Weights of a small transformer language model.
Architecture: no biases in attention or MLP, capped logits.
Each number is 500 + 40 x the weight over its row's rms, rounded and kept within 0 to 999. Layers, rows and columns count from 0. Numbers have three digits each. The size before them is the row's rms in percent of the matrix's.

# layer 2 MLP gate, 1344x256, rms 0.073, rows 1022-1343, columns 192-223
093:538424469553526540551470510429506509446485537486533515465518505507482498524512454462436461488474
098:437600484481589458529500490539409531500449458549534525470515590541511506435488441520461546497418
093:523594491440503542437458564557537503515456575496471480514522469425554459539510533467494489421560
098:479454493502533449424353500527489527500469488490491536470524512524502507495479488493577508532519
106:520475535409493510529445489515541515559465456571549507531471529544479547479500527502431484497469
103:463549498560532484512468475557463525523529535522543510481461553493485487505517454448500490488503
106:419486538553471517520501450566508466475519614466560440482539487513490564481479498477533493535478
101:512518416567517525477413528491479493589502524533526497572488527512508547485504457490516524496441
099:537586485439545513440474482464486526506465477467500432559490465589450442497488533475444453520456
096:543513524527507498581464541412511556548476414488506546491437460542526595518514517494447533501564
096:534455477566545511524458469505459513433484492416559428431427563509419523508526457526428484514434
101:472565469496468482480513532571461480434502485430531475536445544424469503412550506545490513447463
095:570550526508437442477481488431494493526530540523446493510480452412533429537479503544528546481437
099:469489504557498554583442508500491485524554554435535481509576510472501452602483416481450524546484
100:490461516524505447483451478553486507500506457475504462509473568456531489457513573479550507500506
100:464557523521479554548502510565526492429489518481511540566482528519459532536478511566520523464530
102:495560546509430469450464502525479478513472526485468551533580462530542539510570448504472479449520
099:484523507506553588461520499511563439424510546406498525435500490524562513529456505541513489519493
097:501489495481495491432456490530526571585426487509499472501514494565513496508493544459477423492498
098:517599479505535537465560477439509527473475513528476526551493433499474560436509451548488506581524
097:518545525593466480520492495520467520521502465448489528496514462470512523495472443563499460483469
105:516532476531504551555519459516521506436487452518524549497437580540462484543497549497459512544494
099:579588525532516541532443569510484568526487500531494547524518479536509542546478447516481518531547
097:454478479496511537505469495573436549488526550433534485481414516523436543498512530456466509510534
098:446453518485496507485502492487472507532451550464460540488519554422473477432526511453477471488529
102:530550482509529482532447483476498537532523523461589525512496447534480450491504476517555511452493
104:453527461535600507514462449528549488492482509475513441427536501439429435521529484516509519552460
098:538526475450556459455521431575451446492557517454485507514478506480551496492474460403493612501517
104:491542496425475527538565497494448504489391477459519492521547542498534484554533548510414617534518
097:494481605441490499512500456522469511520620515533553510495517454571527503512514534490547495466510
095:455546500553437522558540441503566500521494504494448446461461540555463557608564482535584446475550
091:589502497472502419476458546530480520493407473514504504549479472435529538456552525459531540507554
097:455547496508520523413465512473448512487406490468480456458484507481531484508485503467441488472538
097:551534447575521477462566489480571438502520480427510578597484483507485433453528477568534512523422
099:455451454513541546582498477513471509425461500463514539474450434514506480466497500532491464406574
099:512515481452540535444462480485489456501527492535461572505526446439508547547536549501516531479549
096:507565560501506465489523494462464516450511473504418526539424559483536459430560483523507496495440
097:479448432557509462474434500521464512445544471505526482521493493494499511505508478504392476561457
095:559548475532549558494472511554531517479461495451502527531508547489528543553528486517471564509541
100:523509414522503543516410493514563547530576496473551463463476541535485472506456536533510515491521
096:491516515503466489532495530510578527462492549528452480545516459535495457404445496456512476542543
111:529477496483499483531546455507496577486484538559502500503483505428536487511412537527468546536526
101:555516500543513539451486534553505504452401494539550503551510519448567516496467462544431478500531
103:561576510484504522492479519447392510485549511487472513445560540480518463466446483531502564447478
106:552478524481547467491441577513498508456449477491460560552458549488512488437459492504488594459494
096:434474500537566493501450512476440527446525516426545490477440585498445608517457487537468497443570
097:534554464467497480537537509488521502468457594477564430494444496465408476506531513480485496575531
098:552490565480480465513517508462525462477493484543518541524475478489489513474528533510470467482514
102:458432502546493544500544563562481559440454536507536508497468511476478496414593509526484443464412
101:500498493498493422583491476545464538445495505497485502414500547526474437557548472500542443533514
099:528579458514498513430463585472465458499479563495521506450533560560532507580518522464511500460510
097:435545460549466476470493509514542522579468529506522486580461526440493520500519500514527539520461
096:394522473498524513483538430471532561567451530480473524459536509534555395565447578522518521530542
097:454554513567488467568452515501500647469510453473525542524484500468479455503562496492441459512503
096:493533524488532440428519551488498533534470555496507542516530518511480440441547579475522569604523
104:515491511549513510483562503525437533489458458534527536565479497520449593456571465481475511474482
106:497492532493488541534494396527503553491449464510488486585404563522516529405468531485607534490499
099:497457580514493475554498458563457529514499500518546450567446455532433498436540473481483538493526
106:519434490582498519525468505498502522493490475490475477522464550474500506464513499561446484493537
102:460452546436582483518459442464512471479480512505495528448454455463440478505479410517476551568517
096:535522442496491539528486450533599490482535497514483492496433423495501492426575468528431492502449
099:477552483517434487507487563460514500493520490520545486486478544486478550451464434488455445503491
107:491507436592465497460502519509474513551481537493492553445537509583583491489488544432538510546464
097:433489508539495550397526489466453482571483505420516527462481547445495516438498478525553503509558
097:497392458461512519488501466543489484483558435430536530517462470563417469424437466591517489513532
103:431522531520505478575490496555534467519522550548555521439542487494446563538524516489481499510504
115:492471476572494466496485515551433570495506476554553481419461503497404546538584491538435443473522
095:486484454461557558510447504530516545528462426516520452484488518439526477504456470509500556524500
091:472549535492520527502475472486569433479473484510521492522481493501443510508438567496417501520522
105:531482440471537415444532415448463522512533446475450594518512459490496509534499492453478453406509
099:444427487556515437529538494487514548453493548483579478485491454517518546552532422518432535536537
101:555495430457490531495487429504513503492511502439530435469520502491460470474503542513534531494502
100:497507489555434590515422443529510535533435545473515465496502524591504479495516526520520444588607
100:511523502555429507524486566540474535470457493471476545546477491489544543516506557431547485552467
102:408564443538478462541496524497480544476499585478519473486488445489404523463515521484534501463529
099:462489553457490538500493498513447542535548510500500471509499517428466497506494549487512517518446
096:382523461506515511474518507493478526547509443479499446546506543528462443479538514520523489484484
104:552502406523546530490435466523561543470496559495464486464438497497477480500510519515471542539529
107:515467508486521422447459493435488504535501462489524430485474500538426442535514467511548466511562
102:492536460490480531506547456600476569527504451440528495546528512493463549446537467508525511493496
100:545552457434472522512482512437517485464550446510461461441481536461492554458527514529501416457533
098:520500444407492483502434416422488542478510447498512453443529471542501465510518476482542543534423
105:542471542450468517438482490508542469502538461508491522537508581489451549435518519621390496493555
098:562533447513522462538421519515467465525531490528535540494493547502532509529578476523449433588506
102:438522479516549462492548470517443486519514462514486535436502564573568525422533457499582485498465
096:523483510534450474495463449472478497525442480474491496490510506418514481553612491521445419524493
091:553613507455468532474523514537384550547518492489499527550454505516527500509571553480435479476552
101:471497484525525494516493473472469546497467458543431539542526486506471574521515521553490481555474
099:524550467508545492552468446435528478595496516480499569462454480517450537531529463471471534537480
097:542448451568429514539499466475491558560537575478531501445480460532482501507467497581560488547488
101:514557555448484506458517463485478452527494555503507418569494472495468479501474508563537502486441
113:535456513473474488464494504521519483490494478531453474427500526454459511508493480505528527462469
096:440514563476571508519478397523473534527526523452452452527469591493465522470460464546467470491488
106:489529498570558560456529515471499496455554484467491467495498528459436514484516506577578512502498
097:444523496501441450528504490519563461467446527550448521538503521558497460482563425462531494552500
096:535531412508519462478510494481545545546483468460473540517513480540474465549574459520535452478456
089:569444496471466540522466520416504477483391490472470537530470576547519509556474508499484483496490
103:482486512468463479480519526529483502519546507471502511528511517583518523500539551481522528451502
091:456540495474524482561493467504540494491457516514546499599456594563587513488592516478540525488484
098:508476561518542584510491484547535562507455543435422456416526491470534561518622530483497511547537
096:470499532553519543474482533493506468406517515488473556461491455526518508505541497522465580577531
103:482491500531503517560475498442551555480446557505571492539472461480456495508495528486490484572483
095:457509541559453428490474500513466505444421538417489485483473547418529537539494481527481479518575
094:517575483521512583549521506528549551471458495520538536446540475569473461541518476593505423489486
100:563484557488470453520495480492508484453432509541440532464516519450506494502495552487497495455477
101:556518480518522468542468556443495506493523541471466465476504475568487473569477500529494540515496
108:478520503454500510463491515558429499504542550442535426481433517481465550489454507509444489547536
096:477565504501506575518479529548518484494469491493487509505433495501544586530537487572490436458492
099:509538533433499480400495516484555528533497413445503526574518500484551481505484402564465569530500
104:522501562548514536492453507473520532514493509522469451476516472461506576475526409498488519478500
100:470384534540523492432457451519500448555496542475519537526488420450496540559480524488539518442510
104:532526468514504529455469506451565537564539538600581492426554511509474503549516514519556500510549
096:492469510498468549488585514526513514530398488502491529527504589526487501409541483488435485484405
106:412517394488436544500526483568496498529481538420536428477549476550505496447512539517463483532463
094:544490488521523492502490448430481536499478499570650544562520427544495475478497472471506516492499
100:547464502514476503537518486505533525499421464467478496505488484518461469426572489473470419456493
097:477493513537466505490515515447512458504474532382552534489578501475455452572533533517534464530475
097:476531523492530506520493432549441500535477470558526449482466499549440434497513463502400500514459
099:523474570541505527592452466488492542558502466454496495491472479521477569503537498476514554461555
103:543519489500532479478496502546511516524529545480558458509574502473473516504479488512476571534511
100:564484507493534531470393452486489444466466559501487578438489539418527560479455443486485420509502
100:585523472484606556564477431485499539477450460491494539565508569538445474552489535526529503533505
105:497535449448540476574421507493504502461514411543485533574504509422556491471515385449468522495475
093:510488499525564556571531477511484517527529511488495475426518527429456473493554586488530454475485
097:441458508457523521544460432496468486570488471397578447429460441548472465582520510527486521535447
101:465414489416421488468561510558533570515428509494500499478554469480528467535511504568469458416453
101:512559494491477501531489503444549490545417431456499480512474573522502452444521524497442493492486
106:510465580494442510480458514435493496499435530543469438513564562460540515537533538516475488466524
096:497525478463536525465515501582433511412472534454438448499494433478490558536455561550478568521460
101:545501566434473433475466492465424499509515382535424467542516533542536553429540469520483485463494
094:430526573456471469522471544547554503441453463551563472539411461482512540552571561510452468565508
101:437469464460533493461519458471514538562539567508552466538462563506467474451478463554525533560505
105:460498552473544504507545498449497542492474499459459479527469502472467468470540483556448534465463
106:495476534535508429486569413531481498487547487487560410498477553490419475530473473455404486439464
099:442491515444503493452477468450499519609471515554475548526477569500546530554507471509429484564505
093:448512476511518449469442485510477522525502553509564588456523439508479457500561502492525601533486
100:490536517458473452503565527432479547536487431504543521484436514504485569472506550419422400477502
093:462499525485422559522458579460431509546449551563558471489479561441539454490485437436473478487467
096:526508486545478499456460528447421479505496536454456574475503465495479439519483444546486504491567
101:536539577408535524491502481503407526549447487494539464507452575549533527414483473509498542458469
101:446501597523516531555505502508454514551448444509507509519433572518549508540478452528494481484434
101:452556470475511487553517529527490512562498484513510529516519485462481638444488508515509477519414
098:559469559456486473551512511451460456549516434492544457542488535516562496460613428466498541517510
096:504453535530501513537499492531481519565493537549512494482430534451455528472569453417500559544474
106:510494513511445402533521502503547592563460520513506492423460424468530474520556497464499512505522
094:515514502513489515515492512435477529468455466537514469483516562504510453482530506403495480501525
095:492503467503552491518482592476515488536528454527559520450418499533530555501533465506454531548470
104:417572485528471604469437482463492471443548467539608488524454493459534486495533496474592510519452
101:540525558472463555596487423513480506540477453536439543422475514450503551511476530480495562485526
100:469474490490472525501535572510560500528493522499518498504542473525449525514566553513455417543506
101:464567510516548535523487448524573566545498548454450437508481553504494483567472521524487522536535
093:420477528557452493472517534540538610517439508502501503521492589481513472423416525477490528488420
098:475550515532525540454555578502554546504489413433489514478553494517552511455472513549491518482564
093:509472497518392548488468505509508448549547583525596483516531441463490472448511510481427500547450
101:457538522521528509473433528601576522503500548483532495510577470529573465586469488518509465485521
098:491488568469523466497514438496480502437485478554524513518429554522529486510538484522448493500465
090:495552482594491543468508507487458576471502463443589492500539534521507475445419523516531527554503
098:452490526482499553449475477481522456444522481466461485556500518525496567479545558550519485529530
102:445485505518510507499475495483445456547400519528485492523555516535463558508474552586480541489517
102:515553530499465494524414534483542485501455513479433523488493469472492416477461488512579490539504
103:478497494526521536565488492459547506491457438465478556481463539551478528536557451549549488509521
094:467493504480527527492493490464460530496452516465521491475551537589593537497545501545534483450543
109:458524525503496549486489486451505510527504563412446521499614481444449555539417528489460499491482
104:517480550506542544483466526489413484479444451505484493503467444502453579461519509516479491493556
126:543499471505488504522503479484486529481524439432470479467433497474450458459539478555492493484461
101:555522508447563507485463492565555472492498497401517427537526550447483438545509545531485550513462
108:501519536546567514461477497496544505474475509570498506519492527487513534458511446541534443496490
106:467517426520481524502565528415450529485459495518557519473471471537452539466473529556518535491523
098:451488519555438473507466524431468555471536491484421589521488473531498440494624480532495509478494
103:561526533542525466573518549485494512459501563527551493474485473496507503472488534438578544506554
101:508529487522485498606462533469466554575540535476551481499526503469496530536544469484469514526494
103:505504481541566497504515525485455549512537542500469504549499472571463559513475447576482535518458
099:542511486473564527484541510459500498490439554484441511570536461555495479416476436519486404570580
103:497446532538520499504452427521480525505564559467464508517481565548473496508440549512520424491568
099:484472444453498505501467514566504562433528521455460479509436513430496437505511474524526503534461
105:480483528517504597502525512521572549512464548516502471452548514415432542566442458510474517526555
112:427519504492526514495453464526503485502512489510497459521456425453464444522446522574536479486494
098:453519522489557505520528523565443489488551527437494525488489473455503477575541549486457482540541
094:464526453515539480508472476481496537433453535556483539552507496488490602480574486508475483530512
099:476412535603513450538458537516533560541555456476464506466481478497475501578519524523517482454558
097:496437507512562527486514459546567496546456517546582493512542487544510470437500478446475527517535
099:505479514560445421449511442480461502442516542430498500503481454452470486564499470436540518456516
102:497545539475538529487430480490457579499487557550487446529460542475447432584488498500506546507485
105:489478513579513518561514436564539503480489509531545515553535477440458598508508473516469561539540
100:596460509438556477414513535440526491485486471572488542489530533457498449437499427520512427465483
097:547535452539463512456492480559530461513521449519518547460516512492468519491498522535560466497536
101:482504426505481525491448577558502525497550463528557549581494539540487475397480435489513507500477
095:502524503552491519459532556456471539468441457523509535506557560563500529529520509545469500534565
100:462499520556494514571488522461485592515452462499538506541502525495464554531488522511395395442533
096:446500510496476505517518510462515530505475476545440544460429520512475508482612495503499470478491
094:585516540444496541482435483521478473425506499501510481491458499510457523445533459554563515481409
100:540495555544494462450504458514485567536467479476542503490509481559508470550572496540478546482485
101:517601536532525509476525407426528548507483423475504465583472565512475471542436593485496471492500
100:529526493497434591497515515461479500524575504510607499458469503511541466535479491519516485565477
100:524517470474443515473536506537519525470507415465495464513446523478518487437575516535422452460429
101:446509472483427550484487493520580527524507525471522539575527498502485531501472500506499559480526
103:577440562481516484533532474499407482499448550498520442541493497567542546450507444455505503557537
098:507456516470493519555459518512519421469483480443439522508535496461434474455570499508511471515449
107:467474548507519489481444521492565532531517433470464536536528539438422486550497439501439509525497
100:417502512453454469504521521431437479462514534453447450541539559506454542493440508461546526475493
093:489542477479521495474541498433446472536557429438450548467504508457483449409532485467502456541498
099:519470544519510464493523503582557502518436500498507455477561412480425528544533566529505469518548
098:527529499516563482465500469454505529518457498547488456496407462559509500543570521483551508510545
099:455505481487498550503460507483454474518504503530504478520518486535483472419467536481441457489537
097:422480560458517516515487503486428552488490443483447472498553544542537438412550424623489503460466
101:503481510501425534560534520497521470498508497494467549573542491506483538465524522508561524472497
099:526537522527494544512478454539497463519511513446495429422451479462512488502580527500531485470554
096:505501552437472575509503535534520558480454407522464504510503546473440532444482532472450551519553
097:480524462488477503531554555522569604491466484535567622471502506502496486421590483520476490506545
100:488487609583560490474512498505480568478479498496536485558475549522533506459528509535467551565544
104:493507519446535483534416506527471636432537493511541539480443503487428455492547443536497457499497
099:497511441525476495497533460466462486505555492507538438410479539475505465452580518487518479471485
098:423557550528453509494515491512534514538507480464476500453530465529549531457541409497528558628468
107:494466505454499581540566467483546580492534447443440511542506510471478511490490532512526493455525
089:478642490462530511524477541500521559494493507432489565529453463513451514454502516542463483547527
116:460525474531448513466495523490524492517453472487583457454509473501424540456523499492399470571466
097:506511514505475492510464554492436510512473496527493596510510391506440534500521482451511527439564
099:458534474505575505442497526485437532499465508466560484532530402488518495560500531480518471539457
094:449547435523484470545494456522525504538489545452549409549475509527546514462481468488551479514493
093:404561577550497537518497489507519515505541548455449513554511524550493501475516467480556478570486
096:496512496447514491538479429506504525498504450434452503463429511462537510407538512591420487563558
104:522451542532572499509464522527511534488533545448469471465504431433488512452433496562510524494499
103:501519590535521494481480543560464477491469576487521472579546486454462546537507511504514419494553
100:510447495425525447507532462574472504536513498534507538501521452455449464408523482506476549524456
097:508459522486512505430478520450566479521477509401521446574491576538456475493410505567495527457474
098:432458566536473550508476479581412537500442471493568455438430544511531479443484464516465502483542
103:526499453548449483574453514503491513531526475521533582505525448522436520463526483493502507447483
097:520502574514599478547481537546511462548478540583547610511461486530507486482583486534524526494494
098:524538533515540476479484482489538555515497457474520472429501594484546470481498488537511547524490
103:486525454460548557521477494531439543565432459436489469506459549513493536477491503554522492532493
101:505543536557459550501401512507417502523450493554439508507453487499441532519534460527510431510494
095:532527492508507443459473588513503523455406474414504555483442513491537428470524518507489553525529
098:521555530497545486509496494547510492579461479540544530466461497506500554469527524521469450432535
099:496459527486517515521541453513499543521467499491468516576467502468436427434534511564478524590500
101:477476484446556478515489540521468476476551528502526518501447564438476480508537546504430460499440
098:517490545535552529570526568564495542519516481538509490505524457429418491460521528439478524527479
093:476485528504444508534547484533465520469560488523559464499509471540472462599537496550465420449543
101:466506465549492477505475470454499517482536528450502487490524511516425435517446543509593542467501
092:450531531450500526542561426452409462550463499429538455525580555481518475426522487537500511542480
101:543546462411446551509549522567569509533500503471483457464539514506464540597476497521472463467516
102:506558528470558516476470429483508488521475511475547417565573504536455512476540431479526505518557
092:574469470519439502542490489588493451431529486471477495485460512486541462518545502477475513608521
106:498500482494545579464432493534535484443432496441541497569498536569497444551538446501515461489468
095:512515468543506533521522467558532546546454525515558530531554474508464561454601515476519513584489
106:526525539554515517501521485485543547495398485568521514543468515508534495448537515503494532546479
104:487594472477486473510515447559551485468522446486546477528443485543464474520519563498474527453516
098:479520525524499455579591454517547475516485453457548518462418471518438566419501496476439503644478
101:485577472560519614454512523514506567495489474468459470498441569443483535424522558579457470502497
111:490468485496515536525460469500471544468509504396496504505490523386456496451510517593435512502465
099:499532553558526469441543504472460485495449466430543498450417573442476487517551482526481486433505
095:533462488383551483514454532508518502520519496442475563426502453513454502477566451625480527499482
096:427507492486475480453470554467483487444417517509466580555489461511527492449476501552546490535467
105:463519515515459562558568444502493561531472449485520503470451461530509565518543560462513436561462
101:472566498495532475496422542508543543483487404475487478442516517432470489487479501477502456445570
094:510510564367491489490585416484410448487500492521535457524514529487545468481587443540425540473470
095:481566499492468559477563454541450498503446539460449548447516489436479533488536496464573475456496
100:589531579479530547541541527487489563530474445549491555530484481534552538504558485493403523509475
094:580577482483447437484531430530429517514430452529418448510469548593520504538494498483482489485538
097:516469531503516530528502378478483505553509522459561590482509469457521564444430588468519578444478
102:556526526509546498516474520529441536540498500509502535457487534516499442454530515572462505456525
102:543476419453421508527511534524539554501485521428506428456508479484433555526461499466579544511538
109:468548557477501562545532443505534496491529425417477534539536520462510449479473515565515531532501
100:526546511508482523517555409474496526469489486545553524596481582445520532525536507494409452498503
103:504449513480496445476571524494468450511508556532516509420557453537453479530479435509545497473484
100:492541494484462510485471518555606532461446532506550495457470476516520469522430545574494525501488
095:482445544510494471518478478561533609502493473455485533520580456490539451481452445456505498471600
099:430506508506483503512519557511515494531505504500515519588517517510475477495451529508403500568477
100:516503513411504501494503423509544496480489519569509535496455493501461577408554487528469464526534
097:471486465516446530483478522517440516482551426474483590505523486495502487400548547521498483490513
101:460577458521475523521440461499461445507513565429492445504552515555469482484482534494527485539497
111:454509530507484525520549414422480501503443515492497447514551500433498538516532518559489530504520
092:462520467532467461492532526494516567503542535490489470567531522526479521488518509541484550572488
099:444486523487473483571519453464482568471573492520565465439533533567502518471518553549486492480482
116:473480476558541516488531429489480537554535497465490522505436490477418488488523545471517472561516
101:465546526385477540464499502465507534477507486490593498554478570461535483510519493510434461543460
099:540548460558569641466508482520593601443527479483471520473476623531467508443509496522489577487574
095:515473506528462577577453447485558530480517528497530537543516541510509554476579462523500485556475
097:546505541564581566452466478493515526502519521562507547474460499491519470490590478463465534525442
092:520492539529499562410420527473428552472492503448531607480490600544554483477601560495469523573522
099:463516522481561522438534516567438536522506492441507485539508496536518525577493524528461473418544
099:471508534478516462458520529434489597545400436517531566500494464516503486529521539550478569539547
095:523606449550459580540538450556527586531411499544492511518487530477448519522487471499497516584528
103:530501498514493498438491555516541502502461545498489553554540514440518500531472409553513498472502
085:482517535493521487447500378535461488544513553489540527448526439426457502468477529594472512477472
099:443541480553551515581506504577525501555474510506496498468445480472465550427470512518544538507470
096:443481539505507513506396549437528526559520548565437562516518486443523495494486490534492524501549
104:552540574500527524514487483532421479480487504452501482492460483503487528396503518506519480453529
100:458500468575528499485442539462531457504485455412582476550457599434518506482545520540474505528449
103:524507520473461432500524523504483553539542378503511520460507497547453489440508537527546554537457
097:407468494529532461557470461466541537486470524503453506548600553519537440536458529522412531516475
109:510478490505475489468465460553541510519475498462587513548491558520523457422496559560544473508527
101:478551511410524482523546526488572532496483472535524523493504549547506497429524501491502548580525
104:543516535500549491451447487500555571609533487530502580435440480489521574470518453525507497484519
094:456524527461455435500483548517494494513490523553509583438555445514526519488533525462465457532504
107:522525538470524456552514528530520492412402468490510514509497492519476491518550521529411456515531
103:461530533503505484487491507370504482491500466505508464574581452475469561520555466512502469478547
098:544505435538528469580472442530461585492461524491597435494511515546433479445471489497518584522537
093:505532498542500570511476510493475467547432488435489378417523523488465532518494475477524477575461
096:460482444476494515538493473519539478566503514536563458484509440572468473568475510509545498453449
099:454528498468490409556441463449521575469486522514446504553538451458473479469538475528572520532436
095:515486444458544480502490489499429483527574537448523525565550489502448586550499554388539531548502
096:512511487469401562494493499477502508457554506488570512470556567548474491560471488545599420464506
097:526567585441451540455501541559454499494491555514517501550486500446551475496515450525503536493453
098:525538488478468509579487532423522510420419463529481562487507501504543557547575518554506482482513
102:503494476498516526501478538471449483637519488461447512586480484474537463469571500482431484480532
100:514508539550548480539496532465478538460501458468507530540530515571507517446515469483477523461590
098:520505607566527471582611486458482531479530481462475497526449494479545455523478507532537484526436
102:516574463511470533541446487502532550497462432582461567480456537505457562577512505555512526500528
099:544566470483483521425479458531459504490506482445508563511535552516495471415523535549420533506492
099:524410520505456437513488479475524536488440464556587509513468478419557519490513479484458519510515
101:478449533548493412486521513517488551460482487499552479503532487446448545480538469482455467495486
099:480456523472464495491466465483549507498478575477497528527501501522502532517486498469482435557475
097:449466504564486541417526549459517476531497435470515440458432548548456502462529474499458502486490
102:531530482543488579539488528478539448473515509438517471548456468405532495481499470563512523531505
094:440541470527593528501485443488542512487441511349483559562541422486467494582572510484490518511474
096:551524462523500440518473542527543454493439474509481437513526508485498507534471489503485495583487
103:486490523483538497566459552483466517514538521534503533561490577557496492429512478479560492507458
102:511464440487586599508416481555518553511453521453497481577489456492467458572503524575474465441477
102:552432533425499520484493526530470460432517503471529525511482533530518541454513500581521523417533
099:547419527398489502526542473556580556478469542502520513461531467503489422463505506433408493504448
093:524464492423472520578500549518521547438490514450519483487537571494485532491526520580474458485448
099:454538553499513518517453423576501574527473484524465443547498553423491548488494551511495482484538